Part of a small language model's weights: 27.6M parameters.
Each number is 128 + 32 x the weight over its row's rms, rounded and kept within 0 to 255. Layers, rows and columns count from 0. The size above them is the row's rms in percent of the matrix's.

# layer 10 MLP up, 1280x320, rms 0.109, rows 1198-1250, columns 192-255
size [104 104 100 103 100  95  96  97  95  96  97 110  97  97 106  97 106  96  94 101 101  97 102 105 102  95 102 103  95 101 100  99  95 100  94 101 102  98 104 100 100  99 106  97 101  92  96  98 107  94 103  96 110]
[[158  65 138 129 157 131 181 125 156 167 126 127  73 104 170 147  88 157 104 154 129 126 103 143 108  83 116  87 104 100  78 153 121 140 184 103  86 218 115 118 145 119 140 112 114  44 153 155 158 123  84 144 164 149 137 145 154 138 168 128  56 149  72 155]
 [138 156 132 148 130 123 140 147  86 153 105 132 132 171 139  94 143 128 159 153 158 117  99 102  95 111 115 182  78 184 119  88  98 167 111 121 140 159 161 198 162 128  91 165  96  78  83  95  65 154 131 195 147 184 173 151 165 147 139 131 174 159 169 149]
 [145 166  98 151 120 162  86 108 143 104 149 166 137 115 132 121  81 127 104 125  97 117 172 132  96 117 151 137 139 135 133 112 100 127 116 156 111  76 161 101  99  55 161 163  80 166 124 138 130  97 113 145 119 102 164 124 146 158 184 125 167 140 119 171]
 [126 117 107 118 107  40 126 159 146  84 102 130 114 109 123 109  94 125  92 109 133 109  65 115 116 111 133 129 215 170 138 174  84 143 141 135 123 149 187  99 156 162  80 168 105 123  84  90 121 156 122 198 109 140  79 163 138 164 185  73 147 164 146  84]
 [ 91 177 118  87 134 177  83  90  64 143 139 155 101 143  88 180 133 120 161  84 163 168 143 121 133  71 172 150 103 118 114  79 102 135  93 102 113 202 142 113 178  28 168 117  78 118 112 170 130 167 144 117  92 149  68  70 154 165 169 100 107 147 182 136]
 [174 111 127 142 139 155  99 184 106 129  79 153  79 102 118 144  96 163  95 144 118 100 121 102  46  98 132 150  69 100 194 120  92 105 108 120 154  98 117 105 110 178 151 161  86 120 175 120 128 139 192 115 205  78 131 170  82 167 159  56  92 112 197 141]
 [126  82 149 114  93 136 112 127  74 124 133 152 175 111 108 139 158 116  97 176 109 172 118 149 170 205  98 162  82  87 119 114 128 131 139 109 140 118 195 118 141 109 128 157 127  96 161 168 165 174 108 111 152 161  72 150 182  82 109 145 145 177 159 131]
 [122 135 152 141 152 110 155 156 137 122  89  76 118 100 135 130  85 153 184 206 160 140 111 191  66 127  84 144 189 124 108  98 158  89 123 166 136 174 116 127 135 143 115 154  76 178 118 106 107 160 136 173 150 103 147 113  89 166 152  94  76 139 140 158]
 [122  68 111 211 114 116 103 144 109 119  71 196 154 135 148 150 144 122 101 130 168 158 147 118 116 120 129 112 157 174 126  93 166 120 122 130 153 172 126  81 183 115 149 115 138 108 122 155 104 160 139 106  93 126 135 202 149  98 168 116 162 174 152 127]
 [150  60 114 112 215 128 135 146 167 160  56 137 122 148 107  83 131  67  97 117  83 155 126 141 144  87 149 155 110 124  76 206 154 114  89 174 127  80 108 108  98 145 112 101  92  98 173 157  91  93 194 118  99 159 125 181 159 125 152 146 120 136 170  90]
 [133 117 144 142 127 147 141 103  77 144 142 137 143  86  78 161 147 121 119  98  98 118 163 145 110 136  72 125 126 131 113 142 103 189 166 168 127 111 167 159 136 131  46  77  94 105 129  71  87 128 149 145  98 113 127 186  95 164 114 114 124  69  88 119]
 [ 75 153 144 157 108  97 113 191 120 135  76 137 138 172 169 163 133 115  90 138 188 118 134 103 135 154 103 126  85 149 105 167  94 115 140  72 107 126 135 126 122  76 114 140 127 157 134 140 133 115 139 104  81 102 100  98 129 139 142 111 141 150 105 108]
 [210 122 118 175 133 132  85 154 124 126 140  70  94 168  94 127 113  82  93 114  69 151 111 160 120 143 100 158 132 163 109 128  94 132 116  85 158 129  92 117 122 138 132  66  88 125 135  66 121 125  57  79 150 130 130 119 159 127 144  99 164 103 121 167]
 [234 143 159  99 159 152 118 139 112 138 134 117 131 107 120  97 104  79 118  80  86 173 133  66 106  95 159 175 105 126 111 117 133  99 143 153 157 105  76 120 113 117 150  62 159  95 171  95 157 114  87 135 158 143 135 138 133 130 146 130 121 138 124 176]
 [139 165 129 111 109 192  80 163 151 143 114  96 170 155  91  87  86 131 106 103  92 110 123 121 110 174 130  71 166 101 123  95 115 164 205  51 172 145 130 126 142  87  94 150 111 165 181 114 122 104 163  90 204 111 176 136 111  95 156  73 100 136 183 154]
 [111 149 208  97 130 134 125 125 213 123 117 154  81 135  94  68 132 137 103 138  98 164 121 134 108 106  69  91  56  45 145 103 101 175 160 157 127 117 129 161 121 103 115 112 130 108 133  91 140 139 101  92 212 143  94  58 129 130 157 111  65 138 106  86]
 [142 115 145  96 178 126 111 145 140 164 154 121 113 138 121 180 130 142 122 118 152 205  95  95 141 159 126 174 126 135 143 124 138 121 125  50 141 121 102 166 112 155 167 112 163 190  88 135  92 123  93  79  89 130 130 141 126 137  82 110 120 126 104 153]
 [ 97 150 115 178 104 210  93 150 139 150 135 119 130 122 106 149 138 116 110 101  86 134 161 147 177 155 126 102 137 125 116 141  93 201 129  78 148  94 188 126 169 153 139 156 144 112 138 187 105  90  89 132 176 133 149 101  88 191 120 110 141 164 145  85]
 [120 135 184 174 166 180 133 138 108  96 210  90 105 121  60 193  87 133 192  87 164 123 142 114  93 109  71 106 160 126 105 131 116 168  95 162 157 121 181 137 149 142 147 133 172 171  67  96 193 107 109 114 166 162 114 156  99 115 161 122 119 145 140 130]
 [151 144  92 158 112 166 152 131 149  86 131 152 114 115 198 116 131  48  94  69  98 158  96 161 130  92 195  99  97  75 120  95 119  66 137 107 121 178  68 106 150 124  67 120 180 131 165 127 107 124 145 131 145 114 123  88 104 129 166 127 107 128 147 149]
 [162 121 112 134 120 124 128 169 122  93 139 131 106 142 146 171 216 125  70 100 184 104 139 143  80 165 117 106 184 108  90 146  86 131  59 119 106 180 115 169 189 123 125 125 194 113 163  75 156 118 176  51 137 101 154  77 141 110 129  70 136 129 121 161]
 [143 144 112 136 159 136  82 167 153 108  86  75 146 128 145  87 179 143 149 152  80 120 157  98 129 122 143  67 187 124 140  82 124 127 122 101 107 143 213 100 134 126 137 117  92 161 176 156 118 183 126 125  71 143 130 125 154 157 189 113 108 137  37 147]
 [145 153 112  94 139 168 151 132 108  67 114 109  82 161 101 144  99 108  97 133 102 151 111 150 129 121 118 165  81  67 115 114 138 160 137 149  69 156 144 108 119 147 165  90 133  68 155 173 175 131 112 126 174  98  75 143 112 114 169 145  88  95 170 142]
 [160  92 118  77 121 140  99 109 126  92  65 150 135 152 134 150  94 166 107  82 188 169 122 117 153 131  69 127  52 163 224 132 157 112 155  93  88 166 139 140 135  76 114 126 150 131 187 100 144 206 132 147 102 193 152 107 158 193 120 118  62 116 153 161]
 [ 94 118 131 143 100  85  67 147  81 133 137 132 102 181 176 140 160  91 129 137 153 164 140 161 135 157  92 168  89 185 121 111 173 118  92 109  56 186 107 140  91 124 113 180  69 103  85 164 160 163 115 106  96 138 139 100 141 115 109 126 169 117 130 129]
 [141 125 154  77 106 110 135  82 180  96 118 158  79 114  61 161  51  75 104  80  86 137 131 120 128  83  50 138 145 138 127  89 126  78  93 207 152  94 120 122 134  85  96 121 141 101 108 139 140  94 164 100  91 135 123  71 157 118 133  61 204 174 162 144]
 [155 184  90 144 115 143 151 148 166 150 174  88 140 135  91 144  57 157 162 166 164 109 119 136 141 157 128  89 153 147  84 177  34 124 169 112  82 158 155 146 171 150 119  69 167 124 122 144 151 135 189 113 109 102 152  85 124 145 113  79 107 159  85  83]
 [183 101 131  95 176  86  86 111 124 137  87 172 105 128 125 156 135 128  91 128 161 121 138 155 161 116  93 166 134 145  92 104 137  72 132  97  89 169 164  39 166 166 130 172 111 131 126  96 187 115 150 108 172  98 116 161 114 112 149 137 139 119 172 109]
 [170 140 106 156 166 154 191 153 134 112 117 166 118 174  82 115 109  59 157 131 135 145 168  13 109 106  99 133 142 108 134  92  70 121 113 101 137 119  99 121 118 120 151 111 105  83 147 126 196 171 147 143 122 168 159 140 133 157 116 128 143 147  97 151]
 [109 118 178 162 152 166 112  95 148 130  85  75 102 133 142 143 109 112  65 112 103 160 139 113 104 123 146 165 132 118 198 145  98 102 146 105 141 111 122 120 124 139 108 127 148 105 103  78 109 134 113 165 190 171 136  80 177 118 146 132 159 141 103 129]
 [130 104 114 138 197 165 110 158 132 113 117 139 117 132 100 140 141 203 152 127 153 101 163 182  93 139 121 160 120 157 112 162 133 101  82 108 128  76  92  77 150 149 155 183  84 123 164 113 161  95 142 123 131 189 155 172 186 174 162  63 159 186 153 155]
 [101 117 141 110 122 109 149 100 135 120 122 102 120 166 114 130 153 173 121 150 120 141  93 132  78 202 132 128 139 160 175 147 174 171 134 157 127 115  86 144 148  86 133 134 146  85 104 141 154  94 149 115 148 117 123 131 167 139 125 158 133 139 155 149]
 [139 124 118 108 109 185 104 162  70 113  87  81 137 142 121 152 158 124 147 130  98 166 132 126  93 102 154 102  78  85 134 168 116 160 150 139  96 166 192 169 102 151 135 145 141 157 123 172 129 114 122 136 132  96  86  93 143 112 102  70 159 130  41 146]
 [160 145 123 125 138 164 136 212 155 146 159 144 128 147 127 114 139  86  11 133 119 146 134  73  84 144 179 166 187  90 165 119 130 121 100 137 129 113 119 109 150 148 113  97 152 131 116 136 141 123 133 127  79  78 105 146 135 108 163 154  91  88 183 201]
 [158 132  73 117 100 133 151 131  83 118 131  74  95 122 149 145 124 142 115 108 137 138 106 123 116 165 108 126 164 102 134 134 146 194  97  95 138 129  93 140 142 172 183 159  63 151 120 168 203 190 125 113 141 105 154 110  88  48 183 141 129 113 106 146]
 [ 80 147  94 164 108 134 129 107 120 144 183  86 179 104 153 120 104 153 135 128 113 198  87 106 144 111 133 180 166 190 189 133 124 107 142 167 129 116 127 142 152 163 139 120 126 102 158 137  93 124 106 130 131 186 121 136 171 101 137  78 131 112 151  86]
 [151 129 159  50 104  90  91  79 144  93 151 104 149 105 141 114 117 106 133 109 115  50 144 163 145 134 168 123 127 149 121  96 166 117  81  64 123 118 114 161 142 173 123 122 103 110  84 144 152 104 145 185 104 154 148 112 123 162 121 150 139 164 139 136]
 [112 149 118 115 139 110 173 102 115  90 111  54 117 132 121 147 133 149 122 175 153 130 101  93 123 170  68 116 135 121 125 167 121 144 158 173 129  97 105 144 129 121 114 210 127  97 155 111 149 104 117 122  66 148 150  99  68 125 184 144 146 157  90 129]
 [147 169 174  97  73  82 150  82  89 100 119 206 100 124 132 103 166 171 117 127 135 128 143  58 123 201 150 145 166 103 108 111 114 165 126 163 186 144 175 162 189 105 132 125  95 136 165 105 137 144  81 155 156 112  91 116 201 149 161 137  88 182  72  98]
 [109  94  91 110 154 149  94 131 118 147 118 107 132 167 119 162  87 157 100 152 148 153 139 157 156 184  98 162 164 139 123 123 166 115 127 171 176 106 106  93 143 108  60 149 160  95  93 111 162  99 106 164 191 114 129 116 131 123 166 174 126 103 126 134]
 [105 175 109 112 120  90  98 122  81  79 138 117 136 197 161 109 197 160 133 166 124  80  72 129 157 109  93 134 160 131 139 124  88 165 167 111 101  89 124 125 205 113  93  50 104 115 125 108 127 127 124 121 109 119  97 103 105 122 105 125 138 183 118 143]
 [145 158 150 104  88 155  94 106 173 144 130 151 124 158 107 108 152  97 107 212 142 116  90 158 152 163  76 135 136 175 170 129 120 118 112  92  58 144 106 133 133 158 104 109  63 137  64 131 126 148 100  99 103  98 166 159 176 170 173 150 172 152 107 179]
 [ 95  77  81 128 177  92 141 109 129 125 115  99  59 114  63 138 115  91  87 157  81 160 152 126 180  73 147  97 128 116 124 101 109  99 152 161 126 135 118 123 154 170 146 102 163 130  54 139 143 157 158 219 181 162 185  85 143 134 118 128  98 136 167 169]
 [177 121 123 125 150  99 146  91 138  82  62 149  97 137 150  91 108  68 159 161 152 106  48  80 177 149  86 155 145 121 110 119 201 123 162 112 185  89 101  86 120 125 144 128 106 181  92  91  78 122 134  60 144  90 127  92 184  95 127 123 181 173 121 170]
 [136  80 174  81 141 224 149 136 154 146 121 147 153 108 188 126 113 137  82 161 141 125 123 118 162 113 117 207 176 202 132 144 140 122 163 107  71  23  86 133 132 169  89 108 179 120  88  91  97 109 171  64  79 137 137  82 127  95 109  93 110 126  95 137]
 [108 137 104 111  77 157 129 118 134 183 153  74  99 154  89 178 186 119 105 129  99 114 135  95 119 172 182 174 138 146  92  94 141 136  87  96 186 146  88 101 137  83 201  90 125  63 119 128 119 153 126  84 109 155 142 188 153 147 127  88  78 154 130 117]
 [ 90 115 108 117 149 129 165 126 120 134 145 102 134  97  56  86 144 105 130 108 119 184  79 113 190 150 111 113 154 191 146 188 134 100 166  84 118 112 115 105 183 157 167  79 186 148 160 158 120 109 126 139 190 127 119 102 162  91 112 113  75 110 114 159]
 [108 145 113 160  98  90 135 145 208  85 106 156 192 125 171 139 120 104 110 174 157 130 105 130 140  98  96 138 165 125 135 141 119 142 157  94 198 101 178  99  99 142 152 154 126 174 149 143 111 159 132 174 120 144 108 131 116 146 160 155 142 169 140 112]
 [100 196  50 151 150 172 186 141 101 141  88  84 140  88 133  96 144 189 157 138 104 127 105 123  93 118 133 130 143 114 110 118 126 115 131 114 112 105 177 163 156 155 177 101 110 142 149 153 146  80  93 115  60 156 145 163 115 112  90  96 101 149  81 122]
 [135 168  78 187 166 150 136 166 181 151 106 116 172 110  79 124  72 144 118 166 120 107 162 167 107 156 140 137 129  94 107 163 137 119 131 184  89 113 112 115 169  70  78 116  60 160 144 156 132 106 167  99  97 150 134 119 140 112 102 156 168 125 158 138]
 [128 167 163 119  89  88  70 185 167  98 138 148 108 193 135 149 149 100 157 144 116 152  76 115  96 126 118  88 135 187 135  89 151 188  83  86 170 145 115 155 161 151  54  66  78 142 158 183 131 144 155 162 145 110  92 171  98 191  98 183 146  29 125  97]
 [ 83 161 144  67 115  93 111 111  92  83 153 165 109 149 100 130 102 108 143 113 145 202  92 116 104 173 141 152 161 121 107  96 157 119 100 106 152 109  91 161 134 180 155 141  68 134  71 114 138 106  75 151  79 106 169 109 147 194 143 118 103 135  66 146]
 [ 63  90 121 110 169  77 178  97 171  78 173  69  96 147 122  58 125  78 117 121 150 127 187 134 151 124 140 164 149 168 154 171 129 105 148 157 155 159 115  86 103 118 124 123 180 120  99 109 154 158 135 189 106 108  65  99 131 118 112 152  95 208  63 141]]
# layer 10 MLP down (transposed), 1280x320, rms 0.12, rows 1198-1249, columns 192-255
size [114 105 101 108 103  96  92  94 104 103  93 110  99  95 115  92 110  94  94  80 107  93 108 110  92  95 103 108  93 108 100  94 100  93  93 103 106  99 106  92 103 100  83  95 102  98 105  99 110  89  97 102]
[[ 83 155 131  95 140 129 213 125 146 159 145 203 181  59 190 120 151 108  99 205 103 124 110 136 104  94 111 160 100 163 123 115 157 153  77 151  51  98  79 138 156 119 154 142 138  85 158 176  41  96 145  95 129 123 128 130 173 174 103 115 132  91 181  96]
 [145 124  91  61 142  99 112 156 110 132 168 134 124 103  80 107 148 118  80 123 144  84  91 119 126 164  81  93  94 139 138 143  66 163 112 185  90  85  81 108 103 114 155  76 185 126 126 136 151  99 104 143 167 130 128 103 110 112 112 137 158 130 159 163]
 [145 163 106 121 113 109 124 113 135 112 157 157 127  97  95 136 158 162 167 131 128 116 145 169  81 102 103 132 154  84 150 124 147  95  91 170 123 124 117 111 141 138 126  98 170 156 139 116  92 113 159 140 124 148 130  62  39 138 129 130 109 138  92 140]
 [ 71 187 118  81 152 112 131 154 126 118 164 107  95 118 187 130 142 138  74 130 158 181  94 134 154 116 121  76 114 155 122 131 115  91 132 102 164 121 131 131 121  97 106 123 155  60 100 128 104  98 139 141  94 105 176  91 185 160 141 125  98 144 208 147]
 [102  44 129 124 123  63  73 124 187 181 109 138 111  90 153 157 126 156 102 160 115 105 146  94 157 177 140 116 113 133 139 145 111 121 119 125 118 118 149 129 125 165 127 141 155 152 168 140 105 144 108 132 127 141 184 100 138 125  73 120 135  82  90 147]
 [117 111 205 169 140 146 138 105  89 112 129  97 134 133 156 129 113 157 132 133 123  95 144 107 113 111 159  56 110 110 130 146 185 139 104 138 155 119 161 178  84  98  89 103 169 136 140 132 197  89 126 187  72 150 119 109  67 107 115 167 129 135 107 113]
 [101 140 111 133 183  83 151 121 211 178 135 161  75 147 204 137 128 160 123 111 129 100 113 160  81 113 105 101 170 176  93 150 161 107 101 158 157 120  80 162  98 111 151 166 128 133 136  96 101 117 141 139 122  78 189 126 107 166 164 132  84 110 100 155]
 [147 113  85  78 113 111 159  35  52 229 135 131 132 197 131 150 204 137  83 111 116 137 131  93 147 108 142 167 118 142 160 129 115 196 186  94 107  82 173 176 136 115 154 130 141  89 132 137 113 129 145  94 104 136  73 110 141 105 143 138 182 132 105  82]
 [ 77 200 126  76 123 112 101 145 167 155  94  61 117 121  62 111  87 167 118 123  48  89 118 116  78 124 140 121  54  99 108 169  89 126 133 100 139 124 141 195 163 138 137 127 128 136 113 159 106 105  71  94  62 152 145 154 113 156 105 111 148 116 128 108]
 [107 100 168 121 163 128 163 116 169 155 130 181 116 107 112 138  71 195 143 111 144  71 114 139  98 145 147 152  84 151 116 167 159 164 186 133 148 150  82 117 129  93 172 159 159 128 115  92 102 117 123 131  96 132  98  86 134 140 161 191 107 144 124 103]
 [100 147 216 175 120 132 135 138 111 153  99 101  75 100 171 118 101 147 146 134 200 122 142 172 126 126 121  87 148 148 129 119 122 139 147 101 114 154 194 101 110 109 180 157 162 122 100 124 140 155  71 143 173 162  98  47 141 109  63 156 167 183 126 156]
 [129 144  63  99 124 100 178 100 122 129 148  72 122 122 136 116 163  90  88 178 161  78  86 115 104 131  90 141  84 138 147  96 146 140 180 137 133 152 129 157  94 125 136  50 101 168  94 114 116 153 102 105  93 173 151 170 143 149 123 129 148 147 143  87]
 [118 119 112 134  65  69 107 124 112  86 185  98 118 151 180 134 148 147 121 189 134  91 108 137  75  96  71 146 122 153 144 176 108 112 156 132 124 153 153  90  98 115 134 163 173  90 145 140 110  99 142 100 156  95 145 128 114  91 154 142 109 133  93 114]
 [114  73 133 120  89 119 127 127 149  93 192 138 103 115 154 159 141 106 107 142 139 120 108 161 110 176  86 160 142 146 163 187 130 163 141  89 111 111  83 113 127  98 144 111 109 179 140 150 132  81  87 107 115 121  98 185 177 158  47  86 134 134 119 148]
 [117 172 122 155 116 106 100 103 140 130 123 105 138 203 140  94  93  90 114  87 152  94 135 142 160 112 112 110 128 172 140 141  89  89 195 143 119  80 147 123 109 137 112 106 168 197 109 120 116 139  90 135  54 123 189 145 123 116  99 147 120 125 157 141]
 [128 161 136 178 165 105 107 128 142 161 175  92  98 121 159 187 163 170  95 121 149 123 146 150 163 121  71 120 127  88 103 127  69  83 127 143 130 115 177  80 113  77  87  44 111 118 139 127 107 188 118 152 136 129 133  41 117 112 169 111 174 104 108 146]
 [125  81  88 122 113 119 139  89 158 127  84 119 172 144  75  75 122 135 165 139 202 116  99 114  93 150  93 122 110 184 134 107 107 119 153 140 131 145  87  83 193 176 139  88 141  76 120 163  87 115 124  93 129 165 112 130 109  87 157 165 157 142 154  77]
 [175  99 127 171 112 119  74 109 114 101  81 134  78 172 129 153 136  89 170 120 135  91  93 143 112 111  58 112 114 135 113 124 129 195 174 176  95 105  66 160 187 123 112 126 172 124 119  87 137 138 193 116  76 108 107 118 102  92 174 186 119  61 119 143]
 [194  74  55 140 139 123 136  95 142 187 168 139 166 101 142 125 138 111 152  77  93 131  67 132 143 145 149 125 112 163 162 110 134  53 125 134 124 211 114 152 104 107 117  82  76 151  65 101 116 148 153 115 132  64 140  98 130 198  86 148 104 174 163 164]
 [140 108 129 120 119  90 149 200 129 170 113  61 132 117  84 129 150 166 157 144 106  78 142 139  92 126 139 127 162 173 132 111 125 170 144 117 147  47 148 137  90 166 178  86 106 126 185 121 135 133 127 103  95 146  81 103 176 132 157  99  75 107 137  71]
 [101 124 105 146  63  87 132 159 159 141 107 101 156 102  87 179 152 111 113 111 140 148 119 111 155 106 128 140 152 152 126 119 117 121 181 114 127  81 102 130  46 142 158 183  95  93 124 109 165 157 115  87  91 152 165 100 116 222  86 146 143  95 122  85]
 [116  94 155 110 152 126 172  94 147  52  90 144 122 175 138 141 156 115 138 104 146 115 167  92 157 136 109  92 120 113 114 152 123  89  74 118 117 117 144 131 182 117 126 112 180 174 122  72 124  91 164 113 120 170  89 147  94 221 101  78 116 162 150  53]
 [165 171 149 112  63 108 113  54 130  88 125 127 156 156 146 150 109 109 105  75  95 119 106 116 121 149 140 146 177 164 156 103  93 160 139 151 162  91 126 124 201 107 117  82 163 151  93 138  82 106 140 156 122 154  34 172  81 144 146 103 115 113 124 152]
 [155 114 159 112  82 129 161  86 112 156 140 154 128 109 133  91 130 119 107 134 154 133 139 145  69 128  60 186 103 135 114 105 169 143 138  94 129 116 125 150 142 150 143 121 103 128 107 131 149 199  96 110  58 134  96 167 141 138 137  96 126 125 120 119]
 [ 94 175 168 121 109 111  68 143 152 118 127  92  89 100  85 168 100 130 137 127 159  55 103 160 105 145 127  71 113 133 155 113 121 163  98 116 160 184 118 155 122 143 136 127 147 114 169 114  73 121  82  85 146 145 126 125 123  99 145 199  35 122 168  58]
 [ 90  82 126 179 111 183 151 143 116 106 138 149  89 133 129 120 105 193 139 131 166 139 123 166 105 114  95 147 125  88 188 121 155 175 140  99  78 139 138 113 142 102 156 175 139 101 163 116  28 141  97 129 171 166 134 157 122  55 177  82 121  62 137 101]
 [ 73 106  92 166 154 108 148 138 158 108 124 167 127  78 187  99 151  99 113 124 112 105  55 137 130 144 161 106 142  45 137 125 128 125  91 149 126 144 107 160 130 155  92 134 126 145 129 122 129 133  74 139  95  92 111 132 119 139 148  95 115 105  79 175]
 [ 88 118 108  15  71  66 143  94 117 118 168 167  96 128  63 161 164  98 158  89 152 176 140 122 112 168  92 140 122 131 177 155 118 105 126 111 170 106  94 158 140 167 171  82 201 126 219 173 182 112 136 117  94  65 116  73 132 156 143 132 142 119 140 119]
 [118 116 130 150 158 117 125 120 178 131 145  89 139 144  79 154 160 115 115 133 160 148 125 155 108 142 181 108  82  62  99 167 124 136 157 103 224 164 114 131 143 123 113 103 133 129 151 194 153 161 110 123  98 130 139 148  96 143 129 139 170 160 160 138]
 [105 106 103 142 119 115 145 140 116 104 103 136  76 144  74 161 128 138 162 124 132 151 167 176 123 104 186 122 138 105 144  71 124 129 120 171 125 151 133  66  88 157 118 197 127  98 116 149 143 122 136  91 100 120 113 158 137 136 125 146 104 152  80 161]
 [128 118 109 111 101  91 136 141 120 137 130 103 130 138 145 123 123 118 156  78 127 142 104  59 155  96  86  93 177  86 120  81 122  87 109 168 154 107 133 164 173 116 150 125 126 156 157 142  66 178 122 142 157 122 156 186 100 163 158 150 105 115  88 153]
 [116 129 103  94 172  96 142 144  91 125 152 145 129 117  53 127 116 129 107  37 103 102  82 180 174 181 114 131 178 126 108  92 162  71 118 169 112 172 141 109  73 106 123 104  80 107  44 138 152 124 157 161 172  92 114 167  90 141 103 139 158 151 101 127]
 [ 97 100 122 100 180 131 114 132 166 192 118 152  73 117 147 107  72 142  91 104 154 136 146 121 109 139 142 131 123 153 124  91 153 107 175 131  92 145 158 116 168 140 130  97 136 101 135 138  87 116 141 111  77 177 127  96 126 171 204 184 101 148 141  96]
 [ 86 132 113 134 203 111 138 207 178 112 123 143 162 197 137 150 106 115 173 136 106 186 137 179 112  66 137  97 120 154 112 161 132  77 115 155  91 123 176 142 136 112 178 158 111  88 138  78 143 133 151 147  94 179 117  99 121 144 133 169 187 135  97  92]
 [ 87 185 151  67  57 119 111  98 132 158 114 154 108 126 112 112 122 138 154 107 149 139 127 103 151 171 164 180 142  93  84 168 128 139  89 171 118 142  45 160 167 121 173 136 187 169 131 123 146 134 143  57 122 173 159 191 139  99  70 129  78 129  95 127]
 [130  96 157 129 151 134  72 159 178 179 125 128 111 144 100 140 120 120 129  52 128 119 161 115 136 161 114 151 131  97 106 112 135 164 121 136 139 147 123 129 123 144 162 139 126 117 127 170 143 139 145 115 110 116 156 145 140  79 139 152 126  87 231 113]
 [ 98  58 130 159 140 115 118  93 120  98 148 128 140 115 171 191  65 138 114 123 154 144  92 116  94 127 109 127  84 155 105 154  87 173 163 181 146  92 111 141 102 136 130 156 164 130 158 140 139 106 171 118 127  90 177 120 190 134 152 108  98 120 106 146]
 [175 100 117 184  84 121 118  94 147 111 133 173  99  68  95 137 113 152 185 165 147 134 114 156 100  90 120 140 187 133 113 106  94 148  81 143  96 121 136 145 171 159 107  98 154  96 113 182  60 124  93 153 104 136 126 130 132  82  95 174 117  75  84 179]
 [ 98 119  84 126 170 103  98 103 170 138 217 156  92 114 126 112 141 138 114 141 169  72 101  84  80 184 116  86 147 127 115 108 180 129  91  90 116 161  79  80 113 127 119  61 129  94 129 100 126 190 152 112 123 120 120  76  80 153 109 138 126 165 181  66]
 [101 156 120 121  83 130 149 138 175 126 130 143 151 146 124 137 109 170 153 142 114  89 134 123  89 124 136 120  95 128 137 164 124 164 163 119 123 196  64 102  94 184 152 157 130 149 186 134 105 101 173  64  64 103 130 112 141  96  95  92  48 165 144 140]
 [164 116 116  90 129 146  84 154 143 112 130 117 121 151  39  71 170  54  98 131 138 114 169 164  64 106 125 112 129 160  87 128  91 126 123 176  97  92 117 172  94 130 122 225 165 147 148 149 121 147 111 101  97 110 204 201 185  92 103 126 138  92 121  71]
 [ 81  92 127 114 106  82 140 217  46 140  78 158 153 139 104 109  69 112  99 152 114 127 134 137 148 105 117 121 148 139 121 112 111 198 113 120 132 110 104 158 145 118 121 120 160  94 149  74 140 154 167 120 124 152 138 141 120 100 143 167 138 190 158 128]
 [ 89  90 111 137 131 163 145 124 104 100 129  84 159 119 113 119 129 141 157 149 165  91  92 112 101 168 112 137  88 125 146 110 152  95  75 111 149 129 104  85 145  98 115 127 144 144 106 122 164 140  60 125 140  97 158 150 123  87 203 117 120 102 119  95]
 [160  82 122 114 166 116 154 212 116  99 155 146  96 140 137  81 104 187 161 114 117 145 122 116 108 136 113 112 179 153 179 132  50 143 118 130 138 138 119  92 131 171 159  74 152 196  95 118 166 127  82 127  94 190  95 169 170 104 157 134 128  67 128 107]
 [178 172 133 124 134 114 118 105 141  99 144  53  96  94 132 182 145 112 135 104 158 139 114 143 112 117 123 164 168 169 140 108  90 165 126 110 102 128 127 104 100 145 133 142 122 101  79 159 120 194  83 117 157 106 154 126  72 127 129 153 125 125 169 135]
 [144 142 143  33 110 180  73 107 175 166  87 172 145 155 165 141  61 110 129 138 119  77 132 143 156  94 154 111 151 146 161 100 140  75 110 173 138 123 170 111 123 127  91 116 128 128 151 149 147 118  77 201 145 148  88 176 144 103 102 155 118  84 118 176]
 [ 94  99 136 136 105 130  61  97 143 168 136  92 115 124 171 133 134 140 126 146 141 119 104 146 231 117 113  97 103 146 142 127  95  75 148  86 100 114 146  78 121 113 171 148 152  91  70 143  89 140  93  79 118 121 154 180 130 158  93 146  90 177 100  79]
 [134 130 132 108 151  85 127 123  66 190 178 156  76 140  65 110  87  70 187  86 164 147 142 159  88 163 220 119  94 149 150 152 164 163 130 131  89 155 116 114  58 165  98 143 156 184  71  76 179 175 140 128 136  97 125 142  94 135 138 171  79 157 132 111]
 [110 106 126 149  88 114  82 218  95 158 164  86 115 102  90 115 139 147  44  88 145 108 106 113 149  82 119  75 151  97  80  59 148 142 137 160 123 135 166  78 119 108 101  78 119 133 167 114 124 134 146 153 108  75  63 115 149 109 158 123 122  86 139 126]
 [ 90 174 109 112  72 111  70  86 175 113 163 145 105 124 131 138 172 144 136  57 158 165  90 182  89 122 134 102  96 128 158  44 158 127 129 107 139 107 121 121 136 105 113 146 108 149 157 143 139 143 138 104 149 134  91 151 117 127 124 102 100 153 131 133]
 [132 129 121 123 131 179  91 144 161 112 127 156  83 145 165 114 143 149 165 154 195 155 140 118  84 132  91 107 132 114  65 158 152  85  73  91 166  86 113 135 173 127 145 154  99 111 112 181 118 100 183 183 108 150 114 136 166 162 110 152 166  43 170 134]
 [144 166 164 145 109 169 165 127 158 142 113 139 106 110 144 147  99 146 117 166 118 130 160 152 158  76 159 159 139 165 150 142 113  95  92 183 122 150 167 100 124 118 109 175 127 157 150  80 165 223 129 184 109 118 109 112 175 111 116 103 128 102 152 115]]